Weights of a small GPT-style language model, trained from scratch on English Wikipedia: 8 layers, no position embeddings.
Each number is 500 + 25 x the weight over its row's rms, rounded and kept within 0 to 999. Layers, rows and columns count from 0. Numbers have three digits each. The size before them is the row's rms in percent of the matrix's.

# layer 3 MLP up, 256x96, rms 0.0931, rows 69-134, columns 48-95
075:481466500509475484445483490504519523516525522490494580489506469508541526464473505470514507497541492481513530478490500503501502501508472478487479
116:489486499506508537452519519446544469473497497508497536513443463482467506473510500459531454487522498535500536516455545521538517499526482496497471
079:548506531487482488471491506467490487532516525497509518511499480496496497490543531543516490515470449481459499499484540522457506483513496541506436
103:503451503465513495462496540526508525470519515524470480506465482481493504498559470486503486487515486524487540515499511490538505479530461500542480
071:469505516515492514516464461506485506492485527546509467515518461512502531488524481478484495501484491484581524463493511503521511519498477491522502
112:516532507534511466485514464490511493531503518516514477485519513464464533508492464519526539496558468511487507522478564522507540502488469487487500
116:492529501508483556486530507503538496535485530521542448527486518503478493453513467479525471496476485521529473517473499532495532517485493497484525
111:504524491505491489490466481500510523466511529501478531501481502499505489532512463475489478464517492539541499458493477498553536521504540526496522
077:471469494491519540516505518479547523477504516548474510525510483513550494461499531454508504495563498514520496525495487505524503507540502524513537
080:468514531481481503493480549541494498461501514498509493508517504479540504514483478489495477505509519468507503504475473500541483464518450524544457
077:514460512493519525533514514496531457517450528483501488487510497495480566541486481502514527526548535532516499535506470505526511492482503507547491
083:491483505509479543470537531530552491520474526479455508518499482511522461465512514502551483468524493527510467525494492561484490466497479460533486
076:500472528481537511484493521547477518514516494495446519526476493503452498521491499470494512499520512496529510507437510466551513523513496522486489
105:500513540475489512488489549470497431530535515498461459497491519496532479479552452491492524472486518542466510496480496525506495503487492482559501
112:528481523479464456483471504481461517525478544498517499521498536502453512462517486501534540459493474488535549508472466513522508511489506492510475
114:520459534504474509491477490496527495478528549484512528528457492522486512469493475523491528472542558490527484509480526505522522491508502473472478
109:528511518510486549484532485438541493452512507526488534536501513508459499495526475471502520501510490529503519552483532532511552489513494462480482
115:532521546524497502499468541518525504549479532502452478493510510486503495509498491479511485439538514501512486470495518571522511461521442484489524
069:495488533500504500480482518473525512482513525511502492536483515505530465494489441464497502502473469532516480513477493508505507495495538519475539
130:535490505491555525520535453482516497492476501526500478548513488483522494514474498511524482461471487530519468454474492501568497536540543513545483
088:518506530505498465512488502487526480497457509485494531552483466483482487484522475528556533483487509493501512539490473494537496492452492509516521
120:501478501476495473499474468514513506485489507488472474492520493468482529482525484506476519518525527481509500457505521560508538503497473488569477
116:503520527504516496507522455482497508552512514512458511478494513500473542492535502484531538444490500542482480461467496500504511494481466509456472
097:488546523473483496514526517516514507491545517522494460513465526476496458555489463486534518486505509503510488530469581512529546490488487539503476
117:493546494518488523528502470455519484441517525511476530493509459529472449491504512536466526492496506509502523535475478496513550526474512517515486
128:489495500513507495488503521470499508522482508509500520516480451500501451528503478508533501462474462525523476516487549521534518485501503553512466
075:536489513489502548505466508473543481517498487467482540487519476526510517478539487498495521502523533538518539522492468492494473475524488500528521
139:535477528495522499517436526502515502501518514517453507520479465516490474530508477457489523497532456490530462531495493514528521462517521499515498
074:507513506499573465458539509469525484472498539520492462508503505525505506553461500496485512447535474487476522496496451494512510511565513474480497
073:483502505519536515480533481496507521475504540535484481515552525455521467486482492501463497465545474488497511473503494515517545529505499516510501
126:553528520488518457507477506496497445443466517512547480573476490490527466495489485497495506462498516493485512522464480525508516461490523510550513
085:509508537511522511471504515525550518487509519472492535540490470496469519508471513491545493503541544514494483495462506503525532495462509531543482
107:507517507468525491499534529506515457516513483501486523510493492498542509501485479479498501483517541518534516513466480496509532483505487494552464
075:488466512501502561456483475479546535484475524498476521476535512533494525463527455507494529557497504523507497528498499503527500488495501512499528
095:486506503481484497466517537510532500500542525504531488486446520485525487509546484530472481489514484479516516518481490547516530511502502562500467
114:523488517512525533497483502476490459448531503506428499535513513487511476451479469509489468489504496519496476488501513517511528493527549477481495
073:540497468526539429515479504468488522525491507513462472521494471535535509464492499467525497462496512537479521468508472494543527437476513505524493
100:519454505478513465522493534539536496467526518505508504509479446546526493486486476485502506510488487478524495502469531535513482449540509491557498
112:531524519506483493503517453510501453503467529518519472502458448495497495454514491522525479475477496513484524489504470485511497484512536560469520
075:548499494446500479537496555521542488536466507487562455498446465480488523554532518530492495488461529497447492493498454496507487555520491527502521
094:485492514488511492479453484513499516529478497479544531459476506448474491520521486481488558444532520495507490525523540506507507479494480535491469
093:523514506498519513515535461466533530511470518545506535523492459538485484489548503509536479525462456498520533493507499502499519460498482482511447
120:524499506521541504500486465510500495456503509526509527519539496468487466470519494506520510511497455543513483503500540458505519458516542485512521
132:523510482501505512513520466483505498511452504514463510504505531478492467515502487458505535494478480569493490504475532515561561464465506503519529
119:510500523518498533499465463456524486530476512503522513534531505493507468454500516494527520523469478491477484512482507506526516498509497522544472
070:516479480513550557455502478497491479475514526466472501466537496491494483527490479530522525538547526510496517470495523542516490484563477461482501
073:506497501530487466493541502513453509506552490477517500502478532479518499551468466499535506516477483468506473478487552544491531497486468504477486
065:478497534546511518482508489520515478475473488419533465557521526454513489476441492530490483488536541526473503511492502468491533509515537533528498
071:489473506497532515532497494541489491463534494451500510483435481489472534475548514497528526495500504504504495500482504484509525495463543510488468
078:511477517479484457482533474522497488529491515497498487487521493503480511521499454544539527513456507473482525527509508549511525488433464505488464
119:554547532529501519491551506473493468516430525493487476551486476484539441488483518516541505506482484544481499492483546505502519505542497520527543
098:547539514499511534472516481455533464503513494505484546514451486507565483480522524500478504524533481496487533519471508508540512490506523468457530
080:511469492515517521491524489476479489453519537504482511484516540515507505438450540480513544538564483485488506455511494491502506498569516467484514
065:484498507491524483501468460477484518465511502484533487514491543499490541509483486460486531539507486495477518479481476414520535528505526503521509
114:522520541508528537470475499464529494512493544515475529514535476511517481479457451476457467462524527539476512468504492509511481463505513510491496
079:537511526444482487475513482501506473470497495530466518515514491495465517513451512485525528501501478541484507510490482481525568505466531486532483
084:526481504457497483529512485522503487520495507451525477497503486481508540502547522509536511508461507487529504511482505517526518455461440499570459
094:498530536501495467504512511505489521487447514503496470499487473504526485484512488509480491484496512566511466481521502484471492485493465488572516
074:510504530470533486477500479508500511501484532473496462547526481528484524496536491531536565505494492491513524467461508524567487456482536503515489
113:539512507499546457494490543470504532510467513525452525466491485490503525469505519468540548508493493547559482472471527463521532491485498521499512
075:533540491472474519517497489495488516503507492472499494496500501505520484480547550487511513496473472505506524446496484478473472494517480518525504
066:482520510471510526566505527487531507487539528509489447550534486493484527521500516478506505484499476515480472450493463476551506517471492519520499
109:517541508483505547456460505491537487485482534539484518526475495486449487508529519528480535475486477536478548485485504479495513483481487495520538
070:485541532508494497478494489474513533534535526495515514506465492483488465517478437483472478485526481453501526543496518500501513513460517520497488
141:538490542470494526470495498503511444498465501529464530509491467522514494500498514519478526469515533511477535502497468530522546484503487490487534
065:493486483534497497479518489474526483483506503498503490505510506495574485499461490488473501506552452520481500470467526479507511519525554511482536
# layer 3 MLP down (transposed), 256x96, rms 0.0798, rows 69-134, columns 48-95
080:485535487525541483457485535510479500506504445547482546521468528522478477478505517486543506540544498477481466501479507530536484525463510516493518
110:459461510483479522506504520529509475484486547504500488466451526494544487491479520514495469517452548510493526496467541487499533512461510469541506
084:528490501513484468508487508539490535508499483495499464498509531483492509453478530552521495530508494463547470541556484459510533494478526451528506
091:518458493473501531505510509520485502477494539460469477498501480479550511461540525468485458480503518482475498532529478528484531519499496454533482
091:521464468483514538497504508495487503526526480540518495475493507524568487534509488490495489550461488495485529496521505514456497520507510457479512
101:529554513497482510492450482503502498520476500457497503538527511500468536513488525502516540455510514472460505534441481529475496472491511481491496
106:483496485482511469501461485513505469486498519486480521479466503497469506509508515556467515493494482509480479490528501515465509503530438504513447
098:516544498540478476502496491460469528490476496495481517537504524498487498530475508545505481490493503514488474505532486458488498543519537527464523
090:439513475508514502488484502532495511517511484481514530478453513469492471470501486556560513510512503513513482491533516506525467545526486522512492
095:469491501517482532499511492488485510501505489503545486473508507511511518493505495488497513500507513497501488522543490461471504514498472481454505
077:495492440504462492529491518520468476495464460517483502503528469522530502482495507515519496526514500531476505516502522500557501501502507521445508
100:514498469512470516463463527461493468532497510550502492510524492485532476521515504458499551540489503500497525507534466523515468487528491544478465
088:480484486525487473515503493487482518493481484511492474490529545511484549485546494532527478475460464531534525476520466485422487468488497489509490
097:499475486498489518463492526475496556495521493484498508493487484479524479477474537559519459512518562486536484511557477488503482501486504485533528
115:467536556478490461479527503527512482534521473496428497462479466519537521463486509502501463549517514524496497503487537523515497497476535493529515
106:454445545490477503481515546475521534496517515512486494483507500495544492531490501509490508512523525455513502507496433513442526470469509467542524
126:517525494498515480514512525502540460524524520513490500491469491505513513522503485427483501500438499515530482463436490478495532508477475516565501
095:498499519539470477505477502473482480472541449483480482482476472514495547528550491469473538515496545510491462513529501482476448469481495525490526
090:429509460567488462500471521505492503528505446532473568499462489479485512521485503506507502479485510525455455490493523477496478487482510511498483
119:505493537490475538507482499512504525463542491483499519542468498483530497562503534511479512521500470532508526482515437498524500457500536514523463
090:526485544481479505500500505474498507495482519456464537487471524525505476541515520493499506488496473522497538490453480540522474518469509494477514
099:509502486503509504489523461502493542507459482528501540531514468465549469502487469475521509474514497553543478500457487521490514532479533516462513
097:451480471482549500467497489449490543505493536502512521545544520471476485475482505529510536478464562475490484512490521511472506463506507487512505
096:524490464504495526502508542510474504487505549525501503503475500557516510458485515497457473474520531512540527511502474486494514481513507483539489
118:491448510522473501486517496503516509474511434490507491461509467435519512497506492508506468537488464552472509498497513528507491548490507463527485
118:497506498543515497468458476516529554536461493495510495501517481481539502515477494502531547514506473505511473491490522550520498528460440504483462
096:491535468525541504477493539509533500502465470520503567487487482528486495510491535502489478508515528519503479522482487493509478499483521466530499
105:488489524474502522490473527514500500499502513501480496508522489486548523516499478495529489508488518467463462517560529490500519529460501430454531
093:495546476556531510490473520518458507477459481539517526490474483501476473514492514502470462514526502549492486515506514519546491522511521480534451
082:477530491527460478518489551518545469503468478516470500467491491497473506494487464485513529518441479504491514494534500495511486483508516478502499
103:532478519505519539476511549524461511496492447466507489527526477489554464523494497483525500493458493519533553524462462520549503515481506512491522
153:480523525523529499483512506567516507481475484486496513522438477461483505496467528507532494488505529519503461496435501507523530470452516514528475
095:541474509485545518500517482464472548542496506525522524508502481468508498517535498474526486501476489526464498469475501544497475525468499512493521
097:473492498522501528490480526509496473470486475538495581506473515495463503484468506512521459549518512522507468531497495484496501503483527516513486
088:497497472471484484494508465476509494473518476480471512518504516536495488519539458520517522470478454527501470514557487477464464497530506494522491
099:470505474466494518475486481503475536475513488502503491467467516510532522511494450451494454484494567485502539529495510505466489489463506535551520
087:513494473516491487502502491486494497544489506503521499423527498513498515560512494488478496515481488499490540488505524522437435512501491491446531
094:470493466525490518490485484518532490470474497487502476457490522484514496545482494492488490480492473468494558540541491489491506541521483517482497
105:453506511469430483488483462518511561505469475491519487508535505523525545477534501524496532479495470462464477488483523451467494473491534472515528
086:457517524503486503499491473505531472490465506484444494505496471497481567512496520451541505482515493541519475513487476486490508474463490482551470
093:532519513504471463513486484542483508477534505482473475527538499458504472528477522509472515517501531447533531511531504545446531540491526465510541
101:476496504499521526489476564535508518463535470478525456456488516478530509494467474456513484504546518483515483535488523488467498528521491506515542
118:493523514508470501498515499525495461486509526494474498486489460500520538500523507491488470503503496469497481503555458459484484534483478483520466
117:495521495515501517549557477506525540541451501480525502499465517472526497509495510460503555500501534522551536467491500476495528517479472510410466
095:502463464510507517525553494499467473538507525475509499516494510449498501475495501535493494481551504474509535473494453479523497469535459524535530
084:503521474533537492488512548524495520478500473526494539485463515490465484519482535492526471526483539502487471523524480484544515486482519494500478
096:469517501535494469486490515555441509500471440533514534528480513477488490508500507518525476481492522480471474496505523501542498470472548506512479
110:539501465507510501481487516464500505499490515525508493467526558501502494535518505448476495499482489496483538537522505536503427526512498497475491
102:565499455493496508489491511470514499503515507516516501434542509502507478514533509486466498529444500485487526524521489527481463545503476493465508
091:489538490518509472503468523522475512487438489512487563498471488512464526499502536525524502524467494502486476534498517489499514497463491497527454
107:469485512505512514506474509503482506533479489474487491518469520450486515483494497517458580491498480436524514483506528479544500514484486499453482
107:472504527482459492469509530554516494503494526477448523516496482521536535484535506476479483521502508460493497517462469491477489573518501472527464
083:515546456556507538479498455503484525457518476528492526510458465516533472519505535489469492493500539533487530484467511525531494468466510523509526
090:566505451510496518505523538493491489527503499528462516468495491475511480518515503487455471551464506513486520543537501559440459501522509478487530
092:489511509503485473523499495514519522468518491477486480512490520607484502528541518479486513533482537552430478468496501526490467509507492497515491
095:483513465453480506507502504458472517488487498492495508462467534528544496528516488490470520532498515483533559489552518497491485486520532512483535
089:476493478523489489539504489505497492519489443494505518476490510526493514537455469536476523543526499502487513491538539474453481479473480527506437
089:515451502488468500463535538464456502491541491533514485495494524476500510510550506532453490511484503479458499508494499495489523486522494528512533
094:539526508468512552493487509503497489485485512505515487481540512525458523530461517495461488488479516516494538482550532503475462516478469496493521
098:442489506494480497467520522512544523472512478498512465482482489499500502482501500485506467581503475483527503483543479486444484482530483508515505
100:510525497533505496520483535532494474482460470522516553511473479509461500514483554527540493514491500523483460505459519494501489468462527502506465
097:522496474504520512484480523445482513522511483549538528465487483488506495523527490468450483529454510525483514507507497539470461524519491513469496
094:458482523499465484513495511529494482528488528444500486478490449515518524501500519505518510507519535475484551477597535441464512496500539461508487
082:428510481545496484508496498524498540524441457535507541528471476471496494526493510528515480498505513482513471465433501511458513509459497492496480
109:525498522483561485503468519506501529502472522479500523464527448517529479549524500477463508549450504471492486503497537487488495502481521516512488
082:474503482486489521495515531520486440524539507531509550453520501529519511462500483494484501537493527467480471488512492502530485500501500478473556